From a checkpoint of a small transformer trained on Wikipedia.
Size: 13 layers, width 128, 4 heads of 32, MLP 256 quick GELU, vocabulary 8192, 2.82M parameters.
Architecture: LayerNorm before each block, learned positions, no biases in attention or MLP, tied embeddings.
Training: a variant of SOAP for these matrices, 203M tokens, 6180 steps.
Each number is 128 + 24 x the weight over its row's rms, rounded and kept within 0 to 255. Layers, rows and columns count from 0. Numbers have three digits each. The size before them is the row's rms in percent of the matrix's.

# layer 7 MLP down, 128x256, rms 0.241, rows 27-81, columns 0-255
106:114129179121113123127122100134120077134098133108115126073122123173143120078127079138106104140120143106118186148167117148113137136156183125149126169126090149118136142146156161107158103108096133138153166139140163144085093099131202141187112145140159117159134168101067130139139125144171116123096162142100122123121111149121101143160151178139132123128136138147107131119131123101160122127173122125160166111136123114132144148117119147147119132108151098119125159119136135088111098115104181113114129157131132116140144132184151160093171136146122091125125144097132104105129125101159130144137150146123125157112116115135165193141178162135133137139134150153149147147154127169150121098141113062108149133089138091131134121140144155103149133160136109139101162150116105121144139125129151
103:150116134139112100156165126114086190103166141121150132159071114083150092115067150121124129150132140105123147129147128145112123120114152117113144098120117092127125135108132117067158139120122105129112154119127143136061132098124105120095127127122117137144104112144111136123140168164134118105136157108115147101113145087138130138134180136108107148117143159135093159149092083132142164130156124133146106138131093129110121151150076120151119174188134162137137121077134124106143157087092118152110136148119138106136151129117119084061118128127123133108140075074134140087139173140116142184133139177148138139134068158140148102167133144142126120149113108150147086139140129142128116102108109135141134077134102189152138130131116157145126094117118141135096132145110115161104140149106151
101:132091103142162117171105085127082154126111142106132118077125114133115114110140112155113126156127141179096108159116155156089125139141128111114098128160143108122091104144126117083099126136132132097151114107111154143140115121097112132136131103109090116135128141140114136126117163096173089131125122167118139140152182145114133152097109124128078133130143147164117108114136164124102128147157105148105143094089125145132116118159138097124140120118129146179143135089100121134165111135146073126119143095143143146092133141126071044148139103143147177130114153120155131112079116204129136146145111113091150120108137162127151116140091146120116119147119121148117128117100158177156115161107165120101116134124098092152103117125151131160123119151132206129177090162114132136130134162144121
096:103128092139133099100132113118125150103140136150147119131147107129153150083164078123149116150136139135138110156141160114163133129131132076144168107150153138122156149116114116145129145100064169110127110123109136183122146087140134100121157123159140116160127153149150145133066125117148046121129125140123134144121128121148115154107166157162120125153049109125131089146122104153105093138156114132128093169107151168135089147098153127140107143189141185047124124140166125114121105132113088160124113120122166138129142120117102159098127071114152134114138088103137123126130173117085113144140133185144142112104093116093150128160150118109131123163119132114121102131167160108130153106121134089124144150132094128115127124152112126137109158105125147151134148126133119120113148127150162
100:107129156139118130183063111102136137152114116154131167128141156160143101131145131121074117138150132115171093138138140109129113133112141162147124129148106114155088169100094141057125120116135129136165101093153086106165134162133118112126088118100150140147121126108178124096134100126104158103113144166122123126129096145129136079130105104123115147181114119143152110122137109112126161130098133130140185095119097076113141100146122187141147102128106156139121098141132118119108204103132101090154121131126119071141123090148134081106121108097118160105119084148114083099157138099139132147117118150109099135120108079131136129121124124155079110112132133145163111113133113131118120081115166168161108112163162124125166153143110152157149114128135088135128152111141132128123147125119110
088:111093128156108110170109113166131140124104177102113121079117144126124111129134164115136144086109114126114190153138080104166115145067107156089149118120094138122132142106155167128125110104172126122122132136107123109134126092139147115201168122129131131124116151149144096123108139148128139090148143120163186128122162136142133101170153109108133114141080137147103104106139154142142126118105132110135123137125140105148139119129109147119126138147124118115131100146153127123080131120131113111136146086157129116123105140182112095112143160155095134154136141164126154174138124121129144114142132158098145143172155145145141125092105098135155135133169136125128131121118127084137142144114157195119066133131115113150118141161121138232135087100098169141151173155155157106131123126133096
096:160115122107127125145136139151118121108130152124181147078166131095127110133135095142127144097160164095127166149130102143045163112124112142186144106141171146125074109139129097083133088112148151165164131131115128159125143113152140140107082125096127097131100116116132103155152141154127144134129136120147109120139127107129127168095131116132145140134137110125164151155122131139109103117159128161100136149139133132143097153171110118107083143099134141114124118132136161128179112179125130108131139114154127153102139135150091099115108117137137202095154137171154144152089118119145151125166156099129160127141146113099111068161142127102125149138130132143119134153138144182155142144127185116156153122213130117074110136139127150118110124130143120118143138099099179085131134131130125
089:135125105133105106103172092118147160150138136113152107051145113109142144118150151117143101105109116120108170144112119113184147111091145115127124136118102157096152116102148119148084119130074093175157121145116062164088133172094110106189119111159129128113117131131117104133113094160169118103126168144138136146143137144132139164090142181131161125100161111118098126090108135115120153210133147135120105155171097146144130129112155103137114151160116143095109115114116149149137136106107082133122131128128108144163111122163148103147136100123145116160141115127120134151101151139148140156130123108152120125119138142162123085112090123134131160138089139136122084124129147087120112119134140123117137099089188146141121113106090128139079096128081115147144069142127138118134122150136136
091:117134123130120127186139142114106085135103106136143121177139125125132123110062153117113132142129103126118086139128133117105135112146156086130124146129105132152110126115130136142132166168119135097126143078159122109134140151153124119132097137143157058100135134112148123110113079135148152090098145110137117081119116153103130093129178097127159177151132136140031096110105136091135108102122129136123116112117121164124129122098117085154142165132120108185137133136127128139128139141137116120132126156116153114109126089154110135118124137116156117155133118110112110078113130117111106121099173151101116097141095168122122162116108153129117114119141149143133151131169080101114128165098144114124132149119130109147056130116146138060139102123111106137059136108097103119074164112142076
106:110116103098137127122128108138128114131149126066129132134132135156147138134124130125098078148136116110140112134122142168153115142107144134066132160092106112084148156085113151165126141133119113129128097143136161158132143155119146106124122095119144151112127150102123110111088085154112144083095153124153138125093148131145102159157083161112117111177115088090144097111111082155130135143155118154111131088156108175118143135122124184121119126073119106111119158103154118125179163150130122149125127133128131152131132107143123051133128089096137143084149137136118095209138105150130082135116143097136110144163139141104100129143138134123131130147104145104133144139118109157129130105120147164112128042150171131117148101139119145106104126093128056110118149106151145158137125117106121
094:137143141139129113152132098134160186125140202161102153078134170125154167119181128116151131095148143131135166133134147124129162129100099147128125156119128168092149104169154075095140126140121147138158148173160161174098099152128069117132129139145125150082134086084145127144131096102098118087124151141053092141112163116108108132132149107154137115114129128172134130130120120121105158125157149143109133108141109134154117105096114138131113115151115138099158143122148114109107079149124159123113131167149135107190109121166069117134123125147130148094129163110144140109083130135132134125149148143134135151093118133122118119145128159146124124128120105152119158150140130114135146097100158133160129178104151138156138156141146157109150148135120072139173123108125149099127172143131097
099:113094119123097129095119127136155076124143101098166130163114137148135116156111127094179104129083151135102156120148094117124103127113111189129113100145136126160125161083128116135141087108157142111137187150125124121118126103139143119163160115151119121130076099123083116098147155107120167162155117116118114165150119123125127109148139108105147167165153138108121156129104138098158112117117127144165161138108156113090124086122128082161123109162124124142108136170112112119105072157127158135092118091129164099092106100143108103104112107173113123148132173113123117094132171116162119136115133117124124135116121179057115115161143153153116114114133129099110129109126141135115103110122143128128134123150092109074108152162094116139120128141122088144163136129202084094105141107115138
100:119136147163136171168145135139135098179101124113045119160151146105125137121186158152145126156138152133170121119102167160139133141098088083123102091122081126142170138121134154088129146174141097135095127115152113104147151142116095125116123118144078172104143110113120133153135138137058134119091137149155115117125150114112117104135115082159153134127137108120132074123095122111129147175094120149085135132121189165116137138117097133147141124097119075149116104155126125146107084151129110160121143106124141133133093166130087146084160105142118117113174171166130130145093140160095117102150129112118163110106134091135106097144144127153160154143129129126128166124128137115117142065134160118124113117180140128125108125123123127141106148127120091131130143118114125112163140123128114
095:120193145137133076082078116149126119136110141100087125158159113084172150095148181124141130096106150131136156129133148128103150108100183113142158160111115083109120137129151137139138152119170134101140097107153159066163131161129119136129127171138168126166140119143155107153136099141186070101126111121148124116131122138162111134148136125141118119135126171125089094143126112164153180131146099100127125115183126143128133115159121148134158100109152144128151160114125144139187130142107107120123142110151145160157170144114104169125136125168095091168119102128142132142141161133143101110113152123151126131151156135138111162129122117138142161128157142113121162133117135161131112124157144094090110113042123092152109097153109153114151151138141124138106120119120135115134116155159127
104:118107100129125114137167138140141151123134116165087160130078109156086121142100120147109157105112133148091127143102117129119145152171174131182106121119121143108159102152127129111114139104134121136132112145114141151103192125084122147160089110169161125123149121127118116104107091129131145149132133110091140105103088106119118105181112151165090092125145101123096130108174157136085114121120116096095121127129145148126060147132110136125121134134122114175131129082103127123100089114159121141148141087159053153084109143108137101119158099116083096137128189113124127135096133106101122125143105099119095127106113156121134138126083107107136149139096116138094136145085167140130135161165087125135121162175145103120138092152129098133120140107136160094124145108132170111154093138130124
098:144126148112162108141088138116131122144152126110119118147160131094118154194112148135126143126129126081148127130128111148153127123087175152093166117102134108168106134127135154105148108137126107152185174106126130077157114154139116142103163120097162141109182113152144077104128062119111084150120120115132142107122111132136139114128147156125129114178103111133110134127127137130123076153141154191121137173173146096138174143118141180151148184164149131098142134105138129155144154158122033126116115140109112140123165132163125125115115142167124154157148139123142153107133090120143119134147104107141095121133118152101111090121147138160130136152120094093128134141110135146112109130109102110157124104118161086173145141135135164132164135143128119113105135139107101180146106146121121
114:118112148129141112161192119130165126122113155150189136072097127190137093144148109127151136084086123121147127113114146113114120127159071050128115188139090130152065174092158099151127110132123113128084157141137108187110121118119110128147154133134071104152102158135130109131137108130186113133163122094113090128144072120115130157122110140118112137180119110136102103110123084106140120099118120137125127112133140147122127126107165148140113157173107101112108144122127098077104150113100146128131104107127116131122159114175088117101097174127132118139094121115109110118125135136132116123116114130120129135132102130122155170117144135116132126117142097130157095114120127088129124127135151122126122160183097149119171149137106132085091129123111140122113126130107093082141139105110122
098:130111118117156125138123117125146127155105126128063151122158100134123110139134114151083101130159120162186116093144122122155093122162176088097122106150109160183163107160101130128125157118113108072099130120157159160097091125138155142117100118172127101158140133128139104117108130123156104151140142108120117124122055124143137123116105126144107135092087113109129094107155158130142126149123091125170099121138105105125123154106135099115133115104166131104104119138124114170128174075157157139109118166155131101139134157139160108151154135122064091135157131144109073129129144100117123149116120136162134101102148102118122188118121172113093128127127087145075130094121146126120113095109130174098094144131145152097138129114080127154136148123105104135099132120120148158119136103154171
106:162077115133098163090087112122123115142125128107193156073113133119151102174096115138127120077140114151173086153157147114130158123155137122120104116155152142122117156131117098084171131144097166137168142124128146139147087153132105103090109126125151117158163135144160088129140150174155159129138120104136098099151127143123087145083102164115157106125095093125156122086116091128149084173114153082079150128132128146125112137113115110122154121137154112178141124127111144088096168111096185129130115159112112097157168139108120131157134154137140164126103128141115132111102152127114120142115186125129100118126114185147132159131148144152129113128126137143125113101149089168138134157122143101136174129118146165137134112152126135140136120118126149068117096139105138148119143104133114
091:134137101135101132166105156153149126127135145127131137122144117169110131135121126120116139111137147133114103106133118132099167149134078146128089133119118128134094120116155151139121147132121142153163145122158148133131123077130142145139164121214126086145121160121097127116107172081142154131106108120111141141124125121148145077146125177178124084131127121112112116145123133137126148141126121112112087144123113111122084135144127084132077147137098086124122101093084151116078131080094175096143128135193122130090141148119181118173126157120127123135174164167132130128115127142121158184120130158125101121164127121092193137189139130138139138158109156091150104141161142180136153109129117109133115154147111128119156058107128125140155135125128126164081130134129135117127136146139086
095:111133172135123139108106145142108179154083111098115140159155177095155149091095150152132144090138144147119105116088108109172111154112167102136116120153094148161135081152168126188113103117130153138155137086154114136113091155120101116146145155100165165146138095111140161133125137138129144125164136132121143107168147162112114113089135122122114119072092110102157098131110132152131110143112169128117151120189104172144163135105136187120184085136117135138137118160138141144163084124178120138094128101119126167180118136113096155131120129144136096150119145126134174116111148151115147078111153153129138128104143116131116129129136138181149132134164133124149145119121156149155165113109143127131110203132139102114154123135139131126149124129137151098168117116140136155147151137118143
099:096086119140112113148135148130120121109128143079149134132167178065088071087142116149081128130099141103150169129142134151142099135113078130125130036114084119090155119150116126117101116125141119136124099132116115110144082110130082083137121121151093148153118126146152137144117124131128133115137138158151112132127105117111130109124128111157124139089081129115158120145130113123109178123123119169115166125118157135128135126147162156110099131169170112107114198088148122166094117126164114120107117124094100096163117129133165116158145113141107128148115093112114147126081117116145120094154108132130117107102109100101125125091127095113101139127166157137120124123088144200126130116098159141090094071142156112113115129114127154102147112134122122145143123085162136115122113114133094
091:108107140120113129121123085124114138130129159131172120102111097142172133117190138123131132146135170108151129139124108133079163132133120097173146145141150113122159091108122191145095128134121131133145138135153153158107094158146127126122119143059148164155158119161082177163137128116155105152086144120140135134099108090122135152126142103134112138123147157144139097106167093103117146173141104158125100105144111113119107147157083175099105164083111121079140118155137123139139117115094100148112119089114150122149103153140132135098122135143106112134123106133145125123146181152146150132137140117150130153145159134139110118090153156139144135138146130130129136136147116152135104085176134098105180088080105178180142089124134141102118102159128124134110132141054153142131156153159150
097:162142120134107116152104139131112142141123156135123187133134139121096116140152134167110144138133151132160110115156104140053115127110132117114170130148122066129168111139118121139121102124167113125165131151113135106112128110147175157167135124101130164187150164135104165124151124140161117074166097129132151151111189145138150119141142146141096064139095142102124103089145124168090119145135143129140151124138091138123114114153117121121134112127112114172137139134112114166154098125134151155130130119105121174101148130103119101081111102136115120152120134151130173107158062118183120135140134146166096123094184122137132127153117135147147131122101159160127148135127143170130108153154121106122141177148148101101116173151116135202112154135128119130146126130091109073146136123133142
097:130164117150118078113143118094094128136084111135129099071141140120158112081108101132148147191129125127149152128112120141131153129116128161116157112091131102145118080141141142160086124062112110127162125127134131116106150180108132128152106087090146128152168130152124121130121117115103078091104122136154129133102124132122146125164115126154129115094174115117129131139149129138119118136128113135120114140134116106132127126126150104145093086137137160151104117113134114134110100098151135131152124114109140105110133153130068134116076165094118160181129099112141115133135113076142124103139095143122134086109098091146198093106110089105114145136112134129152159139119118102139120110108126111134157105082141140170179166084127164170097113132143139135154101077067102090119113139135164
110:158134123139124086055139087130130131100102134162114134103148146134135118127138078157141112132120127117077180174110154105126203093123130180162100144139180123133065175156104130120147133132086131123146143127138133180105151095090146149108113132130112111142108142146181139129095150164128115121109122117098145111113089119146147151107127153119167129128128190116066131140130144135163146126166121165094123107146140146120109129128142102121118145150120153109148167137158117119163145137145110141108133135144146125179101138105119150122118119105116082112111083104137139128141131128126093126126145156132134145124131126130103126130153156133145130130147138152145089148104107118118140068141141089104144195161135157171096137092118087164101132144140154109128171132133141145151131119145096
087:089110110109125094123133155114124147122109076149128124073123110100149146137072124116128135093126124107156138134123096124134148138141104123126152141118169113189070162115139120142138112105131145079153140070102170187111135147143116125119174132111129171105178129137131101156124130113093118107111140141118156148140145146121125132170135112147157120139104089144166155196134138105108136130114136104097121034101109129117108136112082102162102124121152095073114169134122139159132136094134129119118117149094155113143128091139120122133175124121130155122126124125124133110117148077124130122112117114118103136167116134115154135164147144144117132124161142125111115133150129156120098087099181114105074131104128102128139121169117145128176136156115121144110102088097160158115106104108149
107:130122094113145103156052150109147113158092150150106156081112122118110097150096163104137146131137136095113107136146119146106140122136156090101135165100133113138071103114141118129103120143171142152110126106124080121090113153124126115131097151134178162108145142118111164147180116125134118095142107139145118132135142107116149098126128126138144122134135139139103123159156074133124199086128161148151084075081133135139108108171160118127144121135123098150135135121091138154141154168144183130140116107112133118133134113119159140095134071138129068171148107144145122167134109116095128165137120149127113120116161127166102142089146130151160155157148088114107133130112130099139127112123135171155116105180160119101100155104154144119106115126149095111080093117144116124125105149152137
095:141106112087109102083112128135132141077108151129173168094115128176121120177140075119123104158123126106119160150101173120147154142120105140121125152147114116136090150119116122092119141147075087119108136126119170134109145155136150138117134151129108099147125092107132172084142130122151131098141150124153082160105145092118119123162111135118142109107104119131112131118144091116117088177140075142165145147146135126113153123084154101120157128125136115104127090137176121136103139101153099128135108142110130106090139079093094141115143114123129102169131075127116063137148103155101107147116146122124066096099105097094101126124135124138144121103125148125116132142118121118101111166136138116078157116180097173192128130121113159134107148112139149176134130135107150146127164102119121
115:141167126109130122118093087142122096155137121169132118155199091171118197098126133134117145122106136125142135142097104111068101117169194179189093128122171168139181104122109135094113112102122147100128121142087128130112096140129126133123129102155136109145136125121124130159099135138112104156136142123174102131118132147123134114096127104129093115100133112144126100109120110107125141144109145172125132178145139125137142124127076136169105132132161138112106161130094116136140079125170104137140114097104075122156135123090117143150154140120125099126124146109130092136111065125119102116136112134136133140103132113127142131117106092101148117141112136083143147114102160124143117108120136122086123152087141097153126072129119075129111110129126060102136152133095126151133101123135075
107:107131136143100198146166130122149199153106081119107143128079165128103128121122191132162128114096144106134128143113098112115121143112122189116107168080099110131137099082151137138140112114171132147158098111127129118129142149107059167133082134105133128125121101119177127138146179089160109117119150100105142154125119158143137076103139135135127078095137122115138145115116155142174156079104181131116110125122145092109119153118163125114161102148080122192151106116084145130155099120142116127109130121140119135119108143106150135132128125124113128104131124145139136159125095135127158115145121128125129140115129149123111182104117133113137146123150131148132127155176139146115152128167114154124128149149140111098157160114129118107187157117106152160126098128089083159120118137108132
101:129131148145132133132132125096117117114115152108123099080145109160056115118114100112142096109114126092107148141117110116140088125072106071131128123112117147151090121165106130128091143115124087108119125111114127130129116094110150133147226115105054115092120097105111149091118165131147142091144099125179120112084099113124098132101111126135112148111102134122126137181123088114144154137135136081097116123158103155118093131122130111155132116142137137109132090108122098088155163123123146151160121157128121104098169116109141193080163181119125142135092156133124110156115120089114132090141087156105163108129124125112119095128118116104130127133122100098092115131092114128130157079153111157096126146173097121130130106115128111133111128101115135168120116134115122139111091119113109
108:128101123122161164166141131144108182120139148121117109147128115152099126148091116144152130143133152102125138152104155151120116139126124151113107121121179176108113088156130131200095095116122146128117065138138100133125149145153163149090121107079134138095135115126122143201158135131096119097132139130104127079122123167152095148169127085130100147100129096116169081071144139147133169122133119109111147159136131128146147142115102095124105109082117108102131167159120141176120117139124087131138155124109094126153103130150136114155158119141138146077170133129146163134129096123075152135143128094131107129141130086160121093099122070129132145154112156160105116128106158081160135121143095144134119109072103131130160132116127136152124133143141137111153136094081126155148131144110133
099:151125113151124199144128138148162107150098114151104135112072127130115120123077122145164160076137123126172115164152137138134112139087119118120152134095124104154159146127144141174108089091134134132156143144109136119110162119136120136135164142125135135102108131183110125120116184161131130123151140055154149167123162170153161132090141122095139130143077102145111137191117144161114116096085140128135122126103124155164161135109133131082149130122106125102156074108104138088165082080114099143144142149127122149125147146150083171125146108098121127112138115119150140130143119121141139116139153146114103137160107154182107129131130138138156136150100137176078126156127129122144161107125099175155143109107133133102125147136122124167129115148138159110124161104124135103136129158088100
101:126124123109138175063173097109111130114116102171162083123138146156129129106121086115175116111141119140123164138124112135101091121118132133129110144123122118143085114129102148127110099161122134148130110136089145155139181135167118100181138149139125134141117122162176149093101128144154129081128079142110097151129115151135121161145079089128144152131121134140158126116126157135117111136135137120128135133141088148124077102120107128146157117114124121112129142137101130114118110176161137109089098121118159095145099117172118101091141134161135068159140124123127139090103129153123114102130167124076145141094093164157135126144170141152136104123106141126134162109116154120119082132116164133094159086115143120145072156161131111138142121147136047087119138111150127123116166153138072
102:141092107128136100148158157134128096093140154125128083127095138113132124115131154127134134170139105138107132111129137142147122120117116133098107095138138117146106128176137138138134111121122144119133158133126173161144132109123132123125166096145107060122126197171186103082093107117109135163140104106096136139116063135142126137077116155123143079149136103146122105145149125140119129155142139152098118116158129107156122129157162084119125166119137126125126107099116114104112151094101154155155115157121115079135134139101150118168160166134099134076141122132138094062110171127146122148118105141149072121122116107145133063130101082085113120129160141095091109114105127137127149137090171147118121114139094144125083089119149133122174133113109158173128136125141108168126090135138105
098:145134132145133147173110126164109115112127159096081103196129091135088118150131132139104163158119136121142110151116150177134081154118097136146129167104091096110105114126091122128129097142159115133131125109112105093145114109112110135086165123143116081157109084094141126100110136138120140093111151143108124126131116110137124115164155096136116188121174151169111112125119114154137127128154100095112122184122175147154130130125133094151122126117107152090154164102185140110188153114130118112149145116140122117096132172123134127080111157125108130156152111147139125153154135133099150132160132123154159148117108126168097103136126118117130159154112142145123116135134147100142157168101109082159151022118100135130129099123161112111124106124132123167093117131126133136114116165121153
103:109081135142141149112160161123159119140118156095066115125116169073131091123104161126116107076114139115107093141117146151128128160155105065107116089130138113152144174110119120120132099093169130115153103170145134084167111140127144152105211141095158151120161157128093133156130156124102172116153155131180137114140126142149163093136119124111136099157111119130135096120153154135136174145142117123115146134163122123135193103139087136128147127120131110161145131120136133123109141116151143126130134086090143132113100126074111133127149133139109142114105192109153128122186100139106123123123117101160121156138122102164140129124143176109151135137142105148122139138122125142132132157144124108141107135128132079120181125129125150152165114131150122140079161160138151144148067141131118
093:137119222130133120071087137155115099104121116121096148147132121133105075124078139132073138158112144158114123126109140156128123144132164121112108132111130140134119143168133153154128163147139155121154091117144085164132084165100120143130122113118130097155086135123114091104138130099111100119132123126151153137124121064117128101063121107148120120129151138153123167172154139171136124139120130176112133123127097151127148152123151098109128123113104151135135132124079143110127141126097136158133139153130132104129154119139137157132124176113095155043138140173137178202078173112126125112139130146135129126130162112130127132127125142132132128129109106157103124106080152123155121086156100130160109072154137137160116150100125130139106125125143141175142099116110146145146117152111117
099:140145124169148155147137166135097096149090127130161121096176108178133149182099104133099125171157118147171167108117169142162138154147128096117116118149138141150055087138157107128134143167111149126101178119124129144160103065127076174179097130128123129087135143122056109130123130139122156111119116131109133109140157156111125138143148092128100160112144141123115085106096121134113054156126126163176078120134084128133188141139141116127123122123136150079143108153141108155123121118140131120156125134142151137129126133144125114093148128145123158161129123123140115132109106137143139155095151144114133144123139133100120115107151143157158140141123076123125148127148125159156136137124109128141133136173142114104130155102154113097113148175143140159122091124089138171157151122115137
101:151122136129143116183122162112106149112138141106107142141088162106111122169157134134205139085112163119111117120126098131193101141107159112080166137151084110127059114126142141118126131147126143114129144151145131066127117123136136140125109153162130179126120112124125142134176124121101135159134146190126150140135108126142137076138120186127160107095181171133138137143122175139136122120121160124147155132089161099147146124096145113140126142119118113080146125137128120135114123134146148098153140177125137126110198138169134156152110128146147086156155164154129163123128154138119142143118141114130141151087141124124155173143125140162155134137125148122138122103141168120129134125118111095139129166148140163127136121157140122084194135144134162138150092164114120140123149172117097
112:120079118131098125100141114110115142127131151145136128057139095143100102120149086123138116114126119142103172119089157112087139149172116182134093056131185140113146157164136102108134135083085100152151149161114130128097114155110149156114104107158151073131132169121094128110115130145137094139136093122115124153148123125129127158108145141125115085174114154122107104147148120121168099133114120101125076113121089098146092135148102152130123159148142171124133122114161116140098132072128121130125121099131084113098126101176116105111140149108139147143124093123132087119109082116124130133119096137138086144192118115122179121098097096083132132118099116137153121138124125181121140122119115150114129125120126166142104115126129109132115112145123142088101079133145123088115112105104098
104:121137106164124162116122128155139111154112093095153146209138144136109159087137140109094137185125111103176130120116127134130059156126120082125112158139101124141106114187120140155093105116121109136128103126106135115122105164127124130141086116097148114135136146112100155122122129144082116109111112130195111132128124155118115130158106081120119135122119129117109092132156152135112141085103110127113105110207128150131159116156026131145145158119136082084122127149135106137143107135138133159125141090136140076164111126099093131194144127136150138141135155114110150137155110111120121115121148095156150097131115104112179107082117099099129112134138150125129144127135154115112113180112124091161098122096118126135126127123106120128159112122126138109108129132097118107116117123095157
090:148171154148133141164212125128130216111088131128097128137136117121142106114140110147174145111145136127102103121143131108087114142112102094106167168136140122102131147159132106112093082118138122139142102121116130116141168082141132125121114143160126129150135108126091099120152093131147126110147132134105150120126128172135098106161131103129096150133110070099176106125144149119125148124118146135146126130102099141117126135126144130109099087106144084134146135096153124137121119135104126108141137172172107139119106144157166160079140139132126093117106109144118144168083142122141120096146111179103204155171108114093115157118116122105121141155080128158116161129122135108140095104122180151113117180111115145134134144151143105139106123139119067101158122104171147110131135139136162
110:152132140141150120083135101139078156167114139125191120151153127057107125084139130152142137111160153152156127137100141150148167124121130170132079104137142154167122164177104124100108122093133150157133146139092113119156152084156090136143081122089157131120169106109109164147115146148145104119115127167154136112111118171120139126148117129165136134073148100164138144146133149142149115147145113120128155124130126141140105160114137139133106107180137131161155140138134133136142124150157165133150150125163124122127181159096213159109128156133121094118136140121134167132112131140150124157154133127118130119153118120147191085112109135135107137148125148136172112150133152158134167148149089104133115093096136139141105143131168157157101115139159096133136159119130152145148108149178108
109:121126133128139141104116105111172129152121101150158122139096093192133112157152129136095103125122102187074148118123109128096116123171155195052102075128180144140142150154136104111115122130142116142121126132059108117114149152118144106085119087181120098153117120099153107109104146088119113133145100162154127128110115181121119108127132147123123160153107116134120147139178134109130127135146146144130129166152156128102159126106125156139114145188103095118113116093131144111112102114133147137130116152133092073170131127104140111132144109135170154164114118039121139123144087095107116138145118157112075128112117131116091156143113118115116142126092128135111132140127130131130140121103132160078130153168125115126094109129153132072136126098122152137144117128137126109128147127125130
092:130139142105179112101155119127130162092101177155134118096136070149136089142156096133146178114121134173153104123130123134132147131135137142181085142179185092147091118145126091119104141125088125151143144077115134097111093075142116141112171121107141122120112124106126155132133117144129125149106140109097122103143079116135087141059155117126142149133152125142138108129118105128096110136138106116134156101106126150101079123115139117106126131149148169146159171121146139114125155136135111073149125104156107160089138081133142084138141121159124163160137082127134114109110164132090108145123116101115142136111097125131187177117129117118138140132107133138146093119134149145156125153152158138106186107114091124130110128106129097093082185138134145121156120114097125106137148127152128
104:114150165129150136176172125123105140102168157117143119147133129089097148142105117131095132098147144166139157120143100132184141128139149126176122139139144159141137180100084112131124113067093133147125137145136156093133149150157098159083152124148132130167163085130111145135118091149119103132106137120127102158123177139105134141155095154159140111142115133167150141130123093151137112151138101147088113107086130103143121152174138079133100105098170143119133156105111132160180122145097115116110126081153104148059116140110108090146151144174145110136118151134126122141134161117133107146124119123135129089132158107139163137117091105118124117123111148125138159109150145148138141154142161104129123105125091151195086104149119116191150136138136115133105141151143141105131065128137157
095:117185162104096127111129123123104123097141129159119128135161118170136136161149109124154114124143130097107119156135169099146143113144124144088111132127129170091128148123147155131143150177130160156175090119115116086142122138171131097123071133162102139099135133121117076124135135113128098125130129133108111101099150111136107084137106116138157134084141099134180128172102153124161107130132137161105142104114115126135153120121085165116113119096168110122173134141135133143109129121162132106133099135096103085162124179112178146161166155135103157124139108144123119082102161133132114097118120148116145105093134109146154097099141117154129114121132133095179125141126104099114136120142137107078134154183120157197157133133126131161169131123122150095179156172115135087110149119106159
102:104141139145160077145159122126131133086156127116208144153155103131137123121091092117092129112110138125115136127135129119066115140134072113164107114146145154117134156119133110084139104115086138166123153127093133213111152070132137137103138146145109142093150167145142103132129139072143158073135136120122124127139142124139127134123144124141125147075147140124150083134166157167080133156157104158129145152104116117150111140144126121136078141199130152135142138138161125122111130112137120115140143156139141102112153104141107110128150099124134195114122128121154131115117153145116134156120116148156112151141097130141120100103153131134079159141146109147103116159149100108136125129116115105133169093108145157116155136099133114103096140140137039126133143146137094150144117140139162
104:117103125082155091108097114101135108098097109147134145145134136155098110175076165121145120047122122128111157138162105114110128132131121145166126120108052151108145122142129123123142151153117115129100157159131143199094170137130112130114107143152126129145108161135134119123139125118099160118151126107132139135122120131094143129112114171104140139116132157125164083120143160134150134153110131147081165144096153140106123131099164047122138088136133124192144126132131113125113134153092122121152121162121170143097138112115117103156147121167155083074113122129089084132143175118107117138113139136138149132117111146155132146116142158133111103104133116123147085100138112132124112161126139188149148150172115163131137143116109098063121127118109116109108106150092092126119152110109113
100:135133157134155150073127110135093106119091120175164115100133109156164170153170127129149125080121138142195168150149126152141095136094131157141157147089187140115111095158142106128128103116093138147200147137130129152127111143106135121136080140138125091107154139121133122141086155146148127161106113143130126127149140106135108130116123144126101136146129090132135155123140063122142104127133115121072090152163095088150070107140162143133139127088104117114125159189181131140133113107105148118142141163152131157146119128104143080155135165132111179149115110120105100153151095141152117153143136151142113145110157152132154132101140101088149142136125136138160162120179136130162137189136137130127155110122156145080143134099132121123127132133132108142089121153134161143124128118140121
101:109127101127142121140108083110160156090129129141106110142121122138110161130101124106093087120104092112129097127107132115155156138157134152145127163135111163119186121102126147128126140099117142094146118126118147106132121128148106121113139085101124167095138147127123170144104088093119175133146088131173151145124170149115155136147124113131126081092111104116105122103180149126117096191113121129123118131156072151125134139114105173120131129122113163107125138119119118133101141152118095105133119134149098129114093139059125069120148079103109118102103136137127148127156128157078107150113101102123111139094150121112068091130095108099083124119121162138092190139133110160115107157101164111123148125168179112175079123128116121160134114095125119130119147130159109095094123127109124
090:117092131115128136129174160131134169171135119142118120122135110147129122098110125138148124151109115147118172144132116149202116105140110100149095145129125148122064087143132073110121139116171105131156164114101089152105177092126157188113093137135149142108144108119131101114118182111125109155119136134094103128086104129129135144136101148124168111139101122095117134142146100157115115134127119157149118144162125100122152135130087129098158132090160092062125158120137122132112106116122130108102145138115155077122181142123126123196112143153160177171119145120120127101097147117137144052131133139095126121114152131141143160108134114142098136122101135122104107113155148133128133141121114135108075104137100106114124141123122144136139137105128225095146105132155097131134137128136106
091:144124101130152155134120131125110133107131148186178116068099148130143104152166129128107156177158130122137116143117142102175159139102073094088117111099125151103130086147158080120134132144135137138154159071143132133068150102139114108123114126105121133139106092144139139152115154109099158073122147100053131122125099130117123138058118122113142070157098157129084144101108160118136134120131116139135123131152123122107057100148181096116098129172114180134146094124123116101121140158081167126096134141116167143116134125116108125143102115143123134151143112104154145154109135111164134163118143141142156159133120134129126121140131145163126133147135103128086127135093120123133101097132079140140099147122077161086142106122124144138113133138148177129118126117119122124128134141144097